Part of a small language model's weights: 9 layers.
Each number is 200 + 30 x the weight over its row's rms, rounded and kept within 0 to 999. Layers, rows and columns count from 0. The size before them is the row's rms in percent of the matrix's.

# layer 3 MLP up, 768x160, rms 0.102, rows 468-555, columns 80-159
107,121,196,163,226,207,199,230,235,150,205,206,185,216,194,210,165,193,190,212,188,216,195,220,214,180,251,179,198,186,185,166,175,175,229,221,227,167,228,225,210,230,188,142,159,175,239,201,257,265,211,191,198,188,193,204,234,200,170,172,180,225,139,188,165,231,223,194,220,204,179,180,249,248,155,200,152,232,197,256,206
107,185,201,178,172,219,244,228,179,193,144,173,246,215,206,222,194,191,235,205,164,209,226,182,241,171,184,173,218,247,274,208,180,173,261,173,230,247,143,158,196,244,234,153,217,189,216,203,249,194,174,160,242,229,185,202,179,174,193,239,199,213,206,222,208,187,212,213,249,234,161,155,216,201,195,184,208,233,182,184,196
067,178,191,209,237,180,202,229,178,215,196,242,211,225,236,186,185,218,194,183,215,207,197,224,233,174,215,230,199,236,200,171,190,202,222,252,221,210,189,196,201,233,251,201,166,184,272,178,214,149,197,200,155,180,195,230,214,214,218,159,155,212,251,200,198,210,262,145,201,206,168,220,164,177,181,230,119,209,286,226,174
087,204,153,210,270,213,189,188,220,155,164,227,174,178,179,186,194,173,203,168,157,157,234,214,155,244,191,177,194,182,221,221,204,216,149,113,229,240,193,208,224,191,228,137,189,189,167,204,193,253,190,163,210,173,150,189,242,246,199,213,210,221,162,192,220,231,170,194,257,151,246,188,257,180,172,157,179,210,205,212,218
084,223,190,219,222,191,217,219,201,205,229,207,209,216,182,210,208,153,221,168,208,206,219,183,242,201,246,199,178,217,181,188,111,229,184,135,239,210,222,227,196,241,211,178,211,143,198,204,199,187,206,186,204,200,282,201,153,179,153,252,137,151,209,183,188,220,180,226,228,205,224,115,201,191,198,180,211,174,203,219,199
104,230,196,217,200,164,186,172,201,182,174,232,172,192,234,204,230,226,177,189,195,156,211,248,180,242,188,234,186,242,183,210,192,158,208,212,215,226,218,202,215,194,249,223,209,177,176,239,164,190,149,178,166,235,253,236,239,251,211,226,199,160,228,203,230,250,248,202,180,190,153,213,189,224,190,251,180,255,270,196,233
104,184,226,251,183,152,216,232,223,209,149,168,208,206,254,196,149,165,255,166,169,184,198,198,244,172,155,198,169,197,255,212,206,205,181,228,226,186,193,162,221,196,218,228,179,201,240,253,174,221,216,217,189,259,217,180,216,222,267,215,201,106,202,165,243,197,216,188,249,213,177,203,195,187,189,226,227,200,254,180,210
099,205,185,178,190,165,212,235,200,160,196,193,196,200,221,173,227,175,184,222,180,165,231,222,254,206,206,222,166,202,180,174,185,138,188,233,208,218,162,184,225,171,226,231,235,143,217,206,175,178,201,197,125,189,192,195,185,213,240,168,115,249,202,213,223,160,171,239,236,241,245,190,200,184,193,132,189,165,195,196,227
101,220,204,206,188,200,203,207,175,214,190,179,185,179,167,175,145,231,199,230,213,202,188,215,260,212,221,210,169,223,182,175,194,159,235,181,161,138,243,220,184,193,207,211,159,191,229,209,197,173,201,147,257,272,230,245,202,159,208,178,181,233,230,240,221,191,229,183,248,218,177,179,206,259,195,173,192,217,236,232,186
106,219,203,241,216,170,270,281,219,206,222,131,217,199,168,218,173,165,209,203,158,249,216,218,253,229,211,203,218,219,178,183,232,221,213,141,223,169,172,165,227,225,212,192,157,235,210,202,232,239,212,214,213,233,234,202,228,218,172,212,160,210,138,210,230,214,214,240,207,232,258,176,190,180,223,174,195,206,196,169,205
108,205,214,237,174,237,208,234,166,214,183,204,204,225,248,192,203,184,209,246,179,204,194,186,162,228,189,212,159,179,149,194,122,192,188,167,173,208,203,208,194,256,193,177,229,141,199,248,192,200,215,208,221,221,242,145,174,224,189,284,178,203,202,188,186,262,233,168,225,221,209,205,201,165,140,194,190,218,224,235,215
095,208,154,209,257,205,208,206,182,197,192,213,181,226,204,221,180,211,182,137,179,185,164,244,191,228,249,193,270,246,179,204,183,180,203,225,246,222,200,243,244,180,231,153,173,218,226,220,169,232,164,156,213,187,191,209,229,148,224,193,192,217,157,213,203,194,194,126,224,164,215,220,156,226,204,143,177,175,212,268,208
101,214,191,186,201,155,169,189,178,182,186,163,163,200,151,177,214,217,165,175,161,235,234,199,206,185,228,276,172,213,138,189,233,163,190,231,189,245,191,168,219,215,226,201,227,179,187,233,176,180,136,177,189,196,162,189,219,189,219,228,181,179,229,189,204,236,190,217,220,188,180,152,206,182,202,145,183,205,192,237,203
105,177,232,192,231,170,212,265,183,223,229,132,220,168,223,219,195,194,247,204,192,184,193,200,191,227,206,189,178,215,187,207,208,210,248,186,261,182,236,182,210,203,199,200,220,202,198,209,221,201,193,199,197,227,203,168,170,191,236,213,165,169,220,250,149,233,219,147,252,167,219,134,204,173,120,154,196,211,200,243,178
098,164,170,222,237,195,162,185,182,221,186,259,213,243,158,174,177,193,213,185,186,243,206,230,243,192,190,193,197,249,231,201,163,214,256,188,177,215,249,171,184,173,209,156,178,149,267,179,212,161,152,184,176,193,150,132,214,190,191,234,204,235,155,192,236,198,177,180,218,189,203,147,272,201,190,203,174,169,201,227,200
106,151,212,211,192,199,163,219,216,134,242,162,191,257,168,221,184,199,171,183,151,229,230,185,224,226,252,235,127,166,200,162,181,198,191,230,175,184,230,179,182,208,216,150,162,148,191,220,203,212,156,170,182,175,271,189,235,204,225,153,174,150,186,260,194,227,248,196,224,158,202,165,222,229,186,206,190,276,212,207,245
108,188,213,230,203,219,193,239,249,169,223,179,186,213,240,208,154,211,248,155,191,256,228,191,208,200,255,175,165,228,172,175,252,175,221,189,172,185,225,158,173,214,215,243,188,196,168,212,199,279,217,197,258,213,181,246,179,212,146,220,218,236,189,189,205,205,222,167,204,166,167,211,198,246,183,151,191,162,234,194,230
084,140,204,182,161,194,233,195,221,162,198,225,223,224,171,127,171,152,203,195,177,219,198,164,196,153,179,222,217,261,242,157,224,146,242,223,246,222,168,187,220,239,188,172,207,240,189,210,204,216,223,228,229,231,169,180,264,198,170,158,175,182,159,165,179,253,184,216,179,236,242,190,196,213,205,183,186,193,208,170,221
104,163,154,205,188,220,171,204,214,175,201,236,220,201,172,190,192,156,252,173,181,165,223,245,187,237,232,196,183,212,249,215,252,211,223,218,188,197,201,210,207,218,209,144,158,147,242,210,229,182,100,216,168,248,153,212,207,229,215,189,143,189,194,179,194,188,211,191,223,204,234,171,243,214,180,200,186,252,176,229,217
103,202,230,189,176,220,171,230,168,190,175,187,203,223,195,200,163,203,189,228,174,227,269,200,197,211,201,224,197,203,213,210,168,158,205,188,185,176,188,193,168,257,269,194,204,170,141,245,189,222,176,217,141,161,260,221,189,186,207,171,195,173,259,244,239,200,197,180,228,239,231,133,200,251,221,205,142,162,219,195,238
106,213,160,210,164,149,192,202,168,198,206,167,178,189,204,201,199,210,208,196,186,220,296,198,176,202,186,186,213,260,232,185,223,209,189,207,193,253,252,214,197,169,183,184,146,155,248,232,190,143,155,198,215,186,196,195,203,179,215,192,204,193,214,168,210,226,231,215,198,257,189,196,177,203,192,195,112,254,260,202,199
100,153,208,235,261,204,233,195,124,186,189,217,217,161,233,210,220,180,199,221,186,229,218,201,251,227,222,205,133,180,163,172,224,198,227,222,166,193,236,151,181,234,172,210,214,239,270,256,258,246,254,191,181,248,196,186,196,200,176,232,177,192,168,158,201,205,237,133,190,179,204,176,221,209,154,165,231,162,244,253,218
096,184,204,249,187,161,201,237,211,196,144,164,265,203,203,150,200,204,216,166,154,173,238,191,221,193,206,163,185,235,196,207,176,202,196,226,209,250,241,215,224,214,165,185,240,212,215,256,257,228,216,195,216,237,174,194,226,258,233,254,156,189,119,210,229,177,149,183,203,185,191,173,199,166,209,175,203,259,223,275,212
087,93,197,192,187,183,209,231,218,142,190,224,193,211,172,209,186,232,210,218,151,173,197,180,154,193,233,156,253,204,237,140,184,141,229,214,260,273,232,148,230,203,142,228,203,233,181,244,170,266,185,184,148,183,207,145,169,228,236,181,200,158,153,198,226,207,187,233,187,171,184,227,226,196,229,196,214,196,156,164,266
081,223,182,228,226,204,245,223,196,217,192,218,182,202,106,195,190,152,224,164,176,148,201,256,204,192,231,218,171,240,202,165,158,207,228,223,207,289,204,189,200,232,192,245,223,168,232,205,190,248,204,230,201,179,209,215,235,207,237,194,170,162,209,214,181,198,240,135,216,183,185,199,234,214,168,199,207,185,185,244,209
108,216,196,262,209,164,111,190,157,178,163,203,162,217,219,184,245,178,236,241,170,207,214,201,187,244,187,214,135,221,226,225,217,191,257,144,227,224,194,174,156,259,200,182,220,214,176,201,227,218,177,219,182,196,195,209,192,168,191,219,203,172,204,188,228,223,187,207,272,237,200,196,235,238,203,164,203,221,163,253,204
106,191,176,149,222,203,200,210,208,221,193,186,183,171,174,193,196,173,185,263,206,197,197,219,239,254,125,246,160,223,182,200,164,169,175,206,226,178,149,127,210,218,219,188,232,195,216,223,187,214,229,167,222,166,214,177,189,198,197,217,130,228,179,185,185,213,201,209,230,175,192,206,240,266,135,204,157,199,230,228,210
093,195,184,128,207,174,192,191,190,195,209,165,129,217,243,198,190,181,213,198,191,169,201,218,227,201,176,242,248,229,187,173,174,197,200,218,248,211,250,158,263,201,198,182,185,210,224,215,217,172,146,188,132,223,215,200,187,200,225,191,176,134,244,166,192,245,251,213,186,243,166,194,250,195,158,177,194,188,194,264,186
109,217,189,251,208,188,196,250,215,174,187,175,124,238,201,196,194,147,207,142,155,257,218,202,224,177,185,221,231,205,225,198,204,206,183,198,207,258,203,175,215,219,224,186,230,184,263,226,221,182,199,231,229,221,186,225,152,209,225,218,208,196,193,167,191,175,234,117,199,236,221,198,171,219,240,182,228,207,196,220,209
097,188,226,225,246,187,234,207,192,177,266,159,236,224,158,205,152,201,181,182,224,200,203,171,209,175,185,287,203,231,187,214,154,180,175,164,180,177,204,152,238,220,212,179,185,170,221,219,203,216,191,157,222,259,207,153,188,169,183,223,167,165,221,201,227,154,186,190,224,194,213,153,186,247,226,176,183,202,198,227,214
099,190,221,179,263,181,201,229,176,189,166,240,208,194,199,177,184,180,201,225,191,161,197,190,182,155,252,225,181,220,207,201,186,189,214,155,265,213,208,200,209,247,181,232,199,156,248,235,148,200,212,218,176,206,235,193,179,187,253,165,234,164,247,213,192,199,241,203,214,219,146,173,220,232,196,228,206,230,193,205,217
112,206,179,181,244,181,232,213,186,191,170,141,230,217,197,117,211,198,236,163,166,254,178,186,191,156,195,204,214,183,238,226,195,169,193,176,223,240,149,184,234,188,181,170,236,206,249,216,248,201,180,212,226,243,173,139,255,236,190,231,159,182,174,170,219,181,212,184,212,188,232,167,250,232,226,127,213,185,206,171,208
106,151,146,153,227,161,183,203,226,174,197,206,177,176,244,197,213,153,183,206,172,252,173,229,192,172,208,216,179,222,212,165,234,236,181,215,169,208,195,148,202,208,186,190,139,199,184,197,234,277,152,210,193,171,151,227,205,198,245,164,217,163,190,205,211,203,210,234,219,207,200,199,253,201,187,243,172,221,179,229,228
099,156,170,217,173,162,237,184,210,147,209,191,251,233,211,167,119,204,219,216,196,234,220,206,225,213,192,199,196,190,253,169,169,193,214,207,173,212,188,186,229,182,191,158,220,134,231,187,169,287,165,175,182,194,212,176,228,211,198,235,181,164,195,207,201,221,208,214,206,212,224,225,212,196,197,217,194,219,241,212,226
110,185,201,222,256,179,186,194,173,147,220,117,218,171,206,228,197,172,213,160,172,154,196,228,162,249,206,173,175,214,243,214,178,147,218,189,252,236,200,188,180,261,229,211,198,243,210,247,222,223,161,215,216,202,165,215,207,214,222,194,195,95,235,146,216,212,232,205,188,214,222,197,235,166,188,203,176,180,222,173,233
102,162,191,143,184,215,219,192,186,201,195,192,233,196,187,168,125,200,241,221,177,240,185,204,248,213,141,209,155,204,196,197,197,214,226,161,199,232,220,156,163,255,204,192,194,222,235,262,225,244,213,127,221,273,154,173,184,167,214,259,191,202,178,224,201,200,226,185,194,174,236,190,199,201,232,207,185,196,195,220,246
101,232,199,204,221,153,184,247,219,199,193,209,239,200,214,188,131,211,208,207,174,192,205,213,180,177,186,244,186,215,199,177,201,170,196,220,182,197,238,248,188,262,294,157,246,197,239,204,179,225,211,216,138,187,185,200,174,212,193,193,208,183,214,156,208,225,244,209,251,181,226,158,222,268,217,225,154,207,170,196,206
100,197,223,203,194,193,190,219,223,198,171,198,227,215,170,208,205,199,235,228,177,234,190,219,188,192,246,197,176,227,206,168,233,202,203,164,212,198,232,150,225,205,199,213,173,220,155,182,188,218,152,226,150,225,237,168,291,186,232,189,205,208,222,183,235,277,221,194,201,200,155,164,203,171,176,146,237,200,251,225,229
110,169,221,266,178,166,157,183,232,181,206,184,232,184,160,160,210,150,241,220,149,174,210,223,235,228,213,197,248,225,226,150,259,208,215,211,191,212,226,180,226,203,228,182,177,236,219,223,227,162,208,231,177,255,196,230,266,226,269,166,196,182,142,216,197,196,181,206,234,153,228,176,260,241,209,177,191,225,207,246,226
102,197,250,151,204,201,136,220,207,212,217,168,215,152,239,216,171,166,217,213,212,217,233,197,207,211,195,257,170,224,202,151,176,154,179,190,242,139,278,181,184,228,221,193,192,205,186,226,237,183,142,145,213,174,179,167,218,198,228,218,168,181,205,141,230,235,182,196,203,235,191,190,221,203,165,209,186,191,232,191,201
096,182,160,150,273,200,176,222,226,182,161,150,163,191,186,156,208,194,199,181,194,198,240,160,222,227,254,218,175,184,231,192,205,174,181,186,198,286,198,211,205,217,232,124,181,162,205,203,251,233,198,208,195,218,194,188,233,237,178,194,201,174,218,161,198,263,180,185,219,214,179,199,234,224,179,199,174,203,204,195,196
100,142,249,171,208,143,189,195,187,182,205,180,164,206,216,220,222,160,212,261,185,270,208,258,234,194,174,217,245,141,153,215,203,170,191,185,207,190,221,178,228,217,142,223,171,169,179,233,256,198,177,192,176,213,195,232,197,244,200,217,202,250,200,190,235,245,217,228,209,191,195,147,184,209,138,187,201,182,233,210,227
095,138,201,152,227,194,192,240,227,183,227,172,134,230,185,143,213,187,197,181,167,186,213,193,190,222,148,205,145,210,192,212,198,200,209,212,148,251,186,211,216,228,207,198,188,198,193,200,227,151,187,185,191,187,229,210,208,188,184,171,215,202,188,181,153,222,192,204,231,214,227,164,281,193,216,182,177,184,177,194,271
107,204,189,216,241,183,197,251,202,206,164,168,178,188,237,188,204,219,218,208,185,176,197,162,242,206,170,262,220,201,256,159,173,162,165,246,160,220,178,242,210,187,212,140,238,235,204,224,194,206,186,156,174,179,234,182,188,189,195,261,202,181,211,164,234,200,193,199,228,158,221,165,274,247,235,207,197,241,267,189,217
106,170,162,161,169,153,185,180,195,176,191,180,201,246,192,217,142,196,233,178,180,228,212,231,185,181,200,226,212,250,203,210,230,248,197,168,212,207,208,170,230,213,188,188,171,155,219,234,216,155,216,109,191,194,193,270,172,244,184,232,235,220,235,144,221,273,206,179,190,248,221,201,201,208,203,165,222,264,199,219,258
114,188,236,225,195,203,147,185,219,213,191,210,210,173,148,190,150,189,191,216,157,184,277,239,281,231,197,195,186,206,224,209,184,208,216,182,249,207,227,180,231,207,234,193,192,175,210,247,218,171,178,149,190,211,257,183,151,164,189,164,209,128,235,142,223,257,196,214,249,225,177,200,222,185,166,212,207,207,258,217,208
104,227,201,220,214,195,262,242,149,181,189,148,205,182,162,169,163,223,203,132,183,193,187,176,205,235,174,152,241,207,201,214,213,207,276,191,196,249,183,216,165,186,178,194,219,197,219,199,204,219,135,202,222,255,143,211,207,197,164,206,179,176,157,230,245,197,217,162,195,203,223,232,201,253,181,147,204,208,189,219,216
105,208,160,166,214,225,206,218,154,186,177,219,213,156,189,179,219,218,196,245,204,229,218,216,247,165,166,178,179,206,216,128,238,188,213,162,174,211,238,158,242,169,211,197,204,170,240,190,181,239,187,196,199,185,144,189,258,216,199,248,181,195,182,163,208,177,197,155,218,208,208,192,256,176,139,228,228,230,227,158,199
107,222,144,216,239,152,168,198,178,214,175,148,184,169,214,181,200,240,242,163,220,205,266,214,249,165,188,177,208,185,211,204,254,203,166,233,239,203,198,198,158,208,166,224,187,156,227,216,205,184,174,189,249,196,215,209,266,203,244,239,203,163,161,207,212,235,213,175,239,236,216,201,209,152,223,201,199,220,265,211,207
115,192,187,281,215,217,212,205,255,132,188,159,182,212,190,161,200,181,232,187,161,214,208,204,189,234,151,184,220,186,192,157,251,149,191,148,187,220,274,190,267,274,231,203,173,204,226,239,189,187,221,206,215,242,138,202,241,204,255,231,192,224,191,229,169,189,244,141,234,210,233,194,214,210,203,177,213,214,227,204,212
099,193,178,197,252,189,227,195,136,158,147,151,176,139,226,176,201,198,202,218,213,166,193,190,219,199,233,257,233,164,201,160,159,203,181,180,192,243,216,177,224,195,187,218,204,196,226,235,219,211,236,178,205,185,215,206,222,208,195,185,174,171,204,194,220,281,271,140,174,220,177,204,181,227,167,192,212,195,228,247,191
115,166,212,200,172,152,195,212,177,184,226,193,201,223,197,162,190,174,189,208,190,189,239,192,212,191,223,232,168,268,194,188,145,190,182,211,255,215,227,223,188,257,170,151,167,184,187,218,228,157,124,136,193,175,251,193,207,137,189,241,174,196,187,228,183,240,221,193,196,199,175,144,229,224,210,228,173,241,169,273,217
095,167,187,229,178,174,190,215,170,184,169,207,192,254,175,189,174,217,181,210,200,201,202,212,228,250,205,188,175,152,222,160,221,136,228,187,205,214,245,217,196,176,258,182,182,213,224,202,195,150,197,163,207,169,246,155,233,187,248,211,170,201,170,175,237,182,244,197,179,197,232,221,213,228,164,197,216,196,176,178,246
100,178,173,214,193,158,167,213,219,207,225,241,172,152,189,223,204,186,227,176,185,246,202,217,215,219,216,187,214,238,206,171,148,181,225,230,247,222,212,184,217,203,200,136,200,193,196,239,200,177,173,207,223,187,123,169,180,218,224,212,221,183,181,183,200,199,253,166,149,237,185,174,221,204,189,183,200,247,213,205,191
100,221,232,230,249,191,166,210,182,187,245,163,191,265,284,194,189,197,204,174,158,213,217,282,213,207,254,222,174,217,186,176,216,190,160,142,189,205,167,188,245,178,166,169,220,199,172,192,230,252,135,200,196,181,186,155,258,175,198,227,185,201,154,176,214,241,207,212,192,217,231,226,195,175,210,174,189,208,256,190,261
108,202,165,186,177,153,210,212,178,160,224,250,141,164,225,184,215,190,208,206,166,164,228,216,227,237,182,190,185,194,184,245,183,143,170,282,170,185,208,143,192,213,180,210,222,163,174,212,206,164,181,205,179,185,207,222,206,221,215,230,169,229,220,151,248,226,227,197,198,224,210,170,220,176,161,236,177,211,279,266,216
099,186,187,201,246,223,194,243,220,161,208,219,209,211,234,168,186,199,187,234,145,177,242,186,265,189,189,236,171,228,226,187,222,217,213,198,264,160,191,179,191,215,186,162,210,203,192,212,190,216,192,203,173,160,210,230,241,179,199,240,208,182,196,174,196,192,223,198,293,242,257,205,187,149,178,161,151,212,259,210,193
119,164,168,199,212,185,229,217,167,129,156,167,225,232,174,202,139,164,248,205,135,219,193,229,216,174,181,169,156,194,243,167,232,190,192,140,175,177,155,199,233,183,158,193,187,222,212,273,199,248,213,195,187,214,148,187,218,242,250,235,200,217,174,177,194,170,212,221,254,192,172,246,182,177,212,198,192,196,180,188,249
112,170,181,211,242,213,144,219,218,163,198,221,163,279,214,212,209,147,192,174,175,195,227,204,221,224,179,230,198,186,247,183,257,210,207,217,212,221,249,211,260,237,103,198,157,192,213,195,190,250,207,194,158,221,197,188,223,225,226,176,192,200,172,167,176,240,216,226,191,206,200,210,154,159,227,190,161,205,273,218,246
096,220,187,168,225,200,209,190,196,197,174,237,143,235,234,190,222,179,179,228,152,203,300,200,204,179,180,194,254,161,189,189,209,195,235,228,224,252,197,127,174,177,206,152,179,197,227,244,210,199,146,235,172,215,234,181,246,167,227,223,215,181,208,214,216,236,220,194,188,248,191,223,183,175,225,154,199,191,243,186,205
103,231,185,193,206,150,246,195,139,144,196,161,206,234,131,143,207,217,231,230,199,236,204,179,241,197,200,225,167,198,202,172,163,207,140,222,144,213,235,208,202,202,224,170,152,182,216,197,201,198,184,162,221,205,188,199,262,190,220,243,187,221,204,213,223,229,174,142,228,202,238,182,240,218,213,217,197,212,249,202,228
096,197,196,243,192,230,159,193,226,179,253,129,183,221,179,173,131,199,194,181,185,223,178,194,238,193,206,141,169,238,224,223,192,192,194,155,205,207,204,216,229,193,231,157,198,198,219,241,192,197,160,137,173,182,244,204,169,252,164,232,176,169,227,197,231,220,174,163,190,226,230,216,217,197,232,182,191,193,218,228,209
104,163,187,209,153,189,204,241,157,218,227,162,254,170,226,214,170,198,247,221,198,227,242,186,197,164,177,172,198,221,221,210,177,173,197,190,199,201,216,181,170,232,190,196,215,186,182,267,229,199,215,106,263,200,204,217,168,189,174,238,194,174,178,221,190,205,245,161,195,215,271,131,225,195,163,226,141,241,159,176,204
106,152,190,145,231,159,171,218,159,226,154,221,163,209,192,201,210,180,205,167,187,167,205,214,208,143,240,157,248,168,188,225,148,177,243,178,180,203,170,149,264,158,141,191,175,186,216,204,208,254,231,135,163,184,201,138,157,147,195,215,208,210,190,179,271,191,242,211,225,181,195,184,191,174,215,206,211,254,188,177,234
094,199,197,212,278,176,223,220,214,232,231,212,200,166,234,212,197,205,180,243,197,202,191,171,171,206,226,240,255,206,203,185,194,174,224,201,145,198,210,186,195,284,225,231,234,159,204,194,219,218,164,173,143,165,216,190,218,157,239,158,105,191,207,194,178,200,247,200,202,221,220,185,211,234,183,186,216,204,168,240,228
098,156,188,141,205,181,202,195,191,194,244,146,210,220,197,201,176,238,259,197,201,183,195,191,187,190,155,200,191,214,215,152,199,178,212,210,244,201,217,165,158,205,206,190,229,158,240,236,208,224,193,145,214,205,144,175,262,125,212,224,195,230,152,176,190,185,187,215,240,192,214,132,218,191,249,232,147,188,244,231,243
097,179,216,174,190,212,272,237,247,196,187,213,179,186,219,138,212,188,179,189,183,152,169,239,211,236,203,208,208,208,213,161,183,200,228,262,146,178,201,203,210,186,231,177,212,227,149,251,178,237,185,190,226,203,220,229,169,183,237,168,159,205,201,187,196,153,168,211,196,205,202,197,193,226,176,193,204,203,209,274,208
108,202,205,167,156,166,153,224,150,147,212,177,184,148,189,229,213,175,193,231,216,257,219,187,245,117,232,227,214,206,237,180,172,175,263,218,183,176,256,186,210,201,207,228,233,143,239,212,226,217,171,220,203,215,205,187,190,212,181,240,164,209,207,159,233,216,189,140,159,214,180,179,213,242,200,231,220,234,238,232,225
101,181,168,135,204,170,158,161,195,178,178,167,195,135,254,163,204,179,196,180,206,251,216,179,236,249,179,243,131,232,182,175,191,229,186,188,168,204,222,250,185,228,184,229,185,163,193,208,155,218,178,189,157,242,204,232,197,204,246,222,202,151,219,165,184,228,233,215,227,244,206,199,244,239,183,166,228,261,187,204,225
078,180,136,226,245,163,245,229,185,173,214,183,225,183,217,196,207,250,220,180,200,213,197,217,194,190,214,240,171,188,192,148,204,163,216,168,229,231,170,195,167,241,242,151,221,213,229,197,218,176,212,180,211,147,191,186,200,207,212,248,207,220,114,225,179,234,292,188,191,164,177,178,200,165,183,166,158,212,259,228,225
096,220,213,223,218,177,191,251,139,195,189,250,207,267,190,204,195,128,226,174,194,179,239,262,206,206,172,210,209,207,212,176,206,175,250,211,160,182,156,197,236,265,197,190,186,197,227,217,179,199,173,170,196,229,215,224,158,221,219,226,150,217,236,176,236,238,243,227,236,256,259,192,193,196,204,198,169,222,231,215,185
106,200,206,209,278,168,173,225,196,210,209,181,232,254,193,179,200,167,236,164,140,191,213,253,184,245,226,154,206,139,148,159,200,178,184,192,258,180,235,167,210,180,138,209,204,210,192,223,229,213,189,135,181,169,186,198,211,189,191,269,200,250,166,156,199,223,217,194,170,176,257,212,216,190,240,175,225,222,179,211,248
096,153,203,195,214,168,256,230,237,171,206,218,217,187,215,217,163,212,202,237,163,164,237,218,258,154,149,181,227,160,216,159,193,177,209,164,236,240,235,198,187,225,161,164,184,190,268,226,222,201,194,164,231,182,235,246,245,222,225,205,196,190,216,203,205,219,209,186,250,230,188,210,209,182,209,237,123,200,206,209,217
087,201,175,225,218,177,230,226,223,187,172,245,264,196,234,218,224,153,228,148,185,236,196,187,176,184,186,203,234,181,196,239,159,198,198,199,167,209,196,212,290,176,220,173,203,172,227,198,220,179,235,147,238,157,220,185,209,238,235,218,213,202,194,276,208,165,164,205,242,137,197,182,238,203,236,135,204,211,187,195,232
106,181,202,218,180,204,163,204,192,164,237,234,230,202,266,195,207,177,202,204,184,152,208,180,176,200,228,213,238,200,199,197,228,162,177,204,235,245,251,210,198,240,145,211,168,181,209,237,232,146,182,218,139,278,240,194,223,201,191,205,204,177,237,163,199,211,200,239,247,179,198,179,205,176,135,185,156,241,231,194,212
095,201,103,176,215,189,210,266,234,171,210,154,193,218,190,183,173,215,235,225,201,260,213,198,174,202,153,214,201,189,243,169,216,196,206,172,236,235,249,232,184,243,253,131,144,230,161,232,164,198,202,173,190,217,170,154,199,182,206,238,208,138,172,199,193,213,239,214,203,182,233,178,182,231,171,211,176,211,201,172,208
101,235,137,186,191,182,216,200,160,171,274,206,147,222,254,183,212,200,164,222,174,112,181,194,232,240,157,240,167,271,236,189,168,197,223,246,217,188,224,169,197,242,164,180,212,177,229,209,207,196,173,150,194,216,162,236,214,220,185,192,221,202,181,201,219,221,169,189,191,243,246,192,214,230,193,230,193,281,194,231,224
100,179,124,181,244,247,188,224,172,177,169,238,185,204,220,166,160,172,209,185,187,234,245,170,254,170,169,205,206,197,152,219,174,218,228,206,204,212,196,209,172,210,221,188,176,145,215,211,192,227,152,160,217,185,225,217,217,196,232,228,219,164,150,219,222,201,203,190,201,243,236,234,204,201,246,160,147,234,226,242,215
101,230,150,193,194,184,216,213,178,230,231,200,144,279,160,233,191,187,241,198,197,185,216,185,207,181,185,217,205,292,186,185,171,201,126,183,258,236,213,223,218,213,184,169,184,176,203,207,254,168,213,227,197,226,171,167,203,189,150,253,176,247,233,164,191,200,160,148,210,202,218,140,164,164,168,207,201,218,207,219,224
095,163,167,203,244,155,211,238,184,188,229,150,213,207,190,145,167,226,174,170,208,224,182,206,215,198,163,197,210,206,268,132,202,182,209,199,160,190,176,194,223,204,149,208,155,241,224,214,240,237,197,217,192,195,161,181,272,218,191,215,177,219,208,183,246,230,219,189,180,164,146,231,262,196,184,182,221,191,222,191,248
107,149,233,144,202,188,192,234,173,190,187,207,149,147,191,175,202,207,226,241,188,252,208,191,209,225,267,203,240,209,188,173,182,228,256,135,231,186,190,168,185,227,178,162,216,167,207,210,252,243,221,207,198,242,197,180,214,173,194,220,185,225,229,212,202,276,192,191,216,234,210,190,227,237,192,194,196,211,223,242,217
112,200,201,202,189,143,181,190,192,113,199,227,162,209,205,201,206,175,188,270,170,209,233,224,182,205,199,215,219,215,149,225,230,164,221,231,155,257,191,205,206,172,216,194,179,146,204,215,239,137,174,146,192,190,238,155,208,190,213,187,208,199,227,220,232,239,210,232,213,233,226,152,209,194,191,198,200,205,224,223,219
103,201,185,192,167,152,149,254,142,160,213,189,216,216,252,168,158,208,218,194,200,222,190,220,197,170,161,212,192,218,214,167,254,174,240,201,176,205,180,192,177,265,125,196,186,146,193,176,199,215,122,140,197,207,207,178,218,221,256,182,195,168,204,170,202,225,227,221,222,183,189,188,237,214,150,224,180,240,230,186,206
080,131,174,180,218,214,218,197,231,172,232,150,193,206,213,228,186,175,188,179,174,220,168,206,193,238,238,217,196,242,227,138,185,210,168,219,222,233,189,198,238,141,252,211,170,262,188,237,154,257,187,188,183,146,183,188,234,235,200,164,212,171,196,223,209,220,192,123,211,170,184,172,178,190,141,165,163,185,226,171,238
098,180,187,197,178,168,184,280,158,123,213,238,168,216,208,185,160,211,220,234,183,172,203,229,228,213,218,258,189,243,206,217,198,131,200,237,219,209,197,194,202,189,164,164,224,176,206,213,235,157,198,204,173,192,196,196,155,172,253,197,142,259,191,174,266,215,165,186,205,204,202,193,258,229,154,215,188,210,235,218,223
101,183,157,216,207,181,220,203,185,181,207,244,188,210,197,205,168,217,188,240,188,200,178,175,187,173,258,207,183,198,223,197,192,194,190,208,197,258,248,257,184,207,177,199,160,212,254,218,191,177,200,168,208,221,176,161,235,206,216,231,159,140,149,194,212,242,197,188,231,161,182,164,183,255,141,196,170,196,221,214,218
105,172,193,224,187,176,160,182,224,189,185,204,132,215,178,125,169,188,196,220,195,251,196,209,178,195,261,166,186,229,211,216,138,164,190,202,207,211,222,148,213,210,211,157,234,180,173,226,250,195,187,213,148,168,205,185,242,171,166,234,177,201,229,202,194,174,206,166,211,240,241,173,226,165,183,223,205,200,206,215,222
099,167,197,184,184,132,177,171,178,188,225,183,220,225,206,229,203,187,184,173,223,251,226,200,166,191,231,201,156,186,188,140,163,138,214,242,165,239,226,177,173,252,227,215,141,220,234,191,179,236,178,162,215,238,190,195,233,202,200,197,182,225,262,166,193,241,242,155,209,187,146,161,192,244,211,197,196,230,210,197,213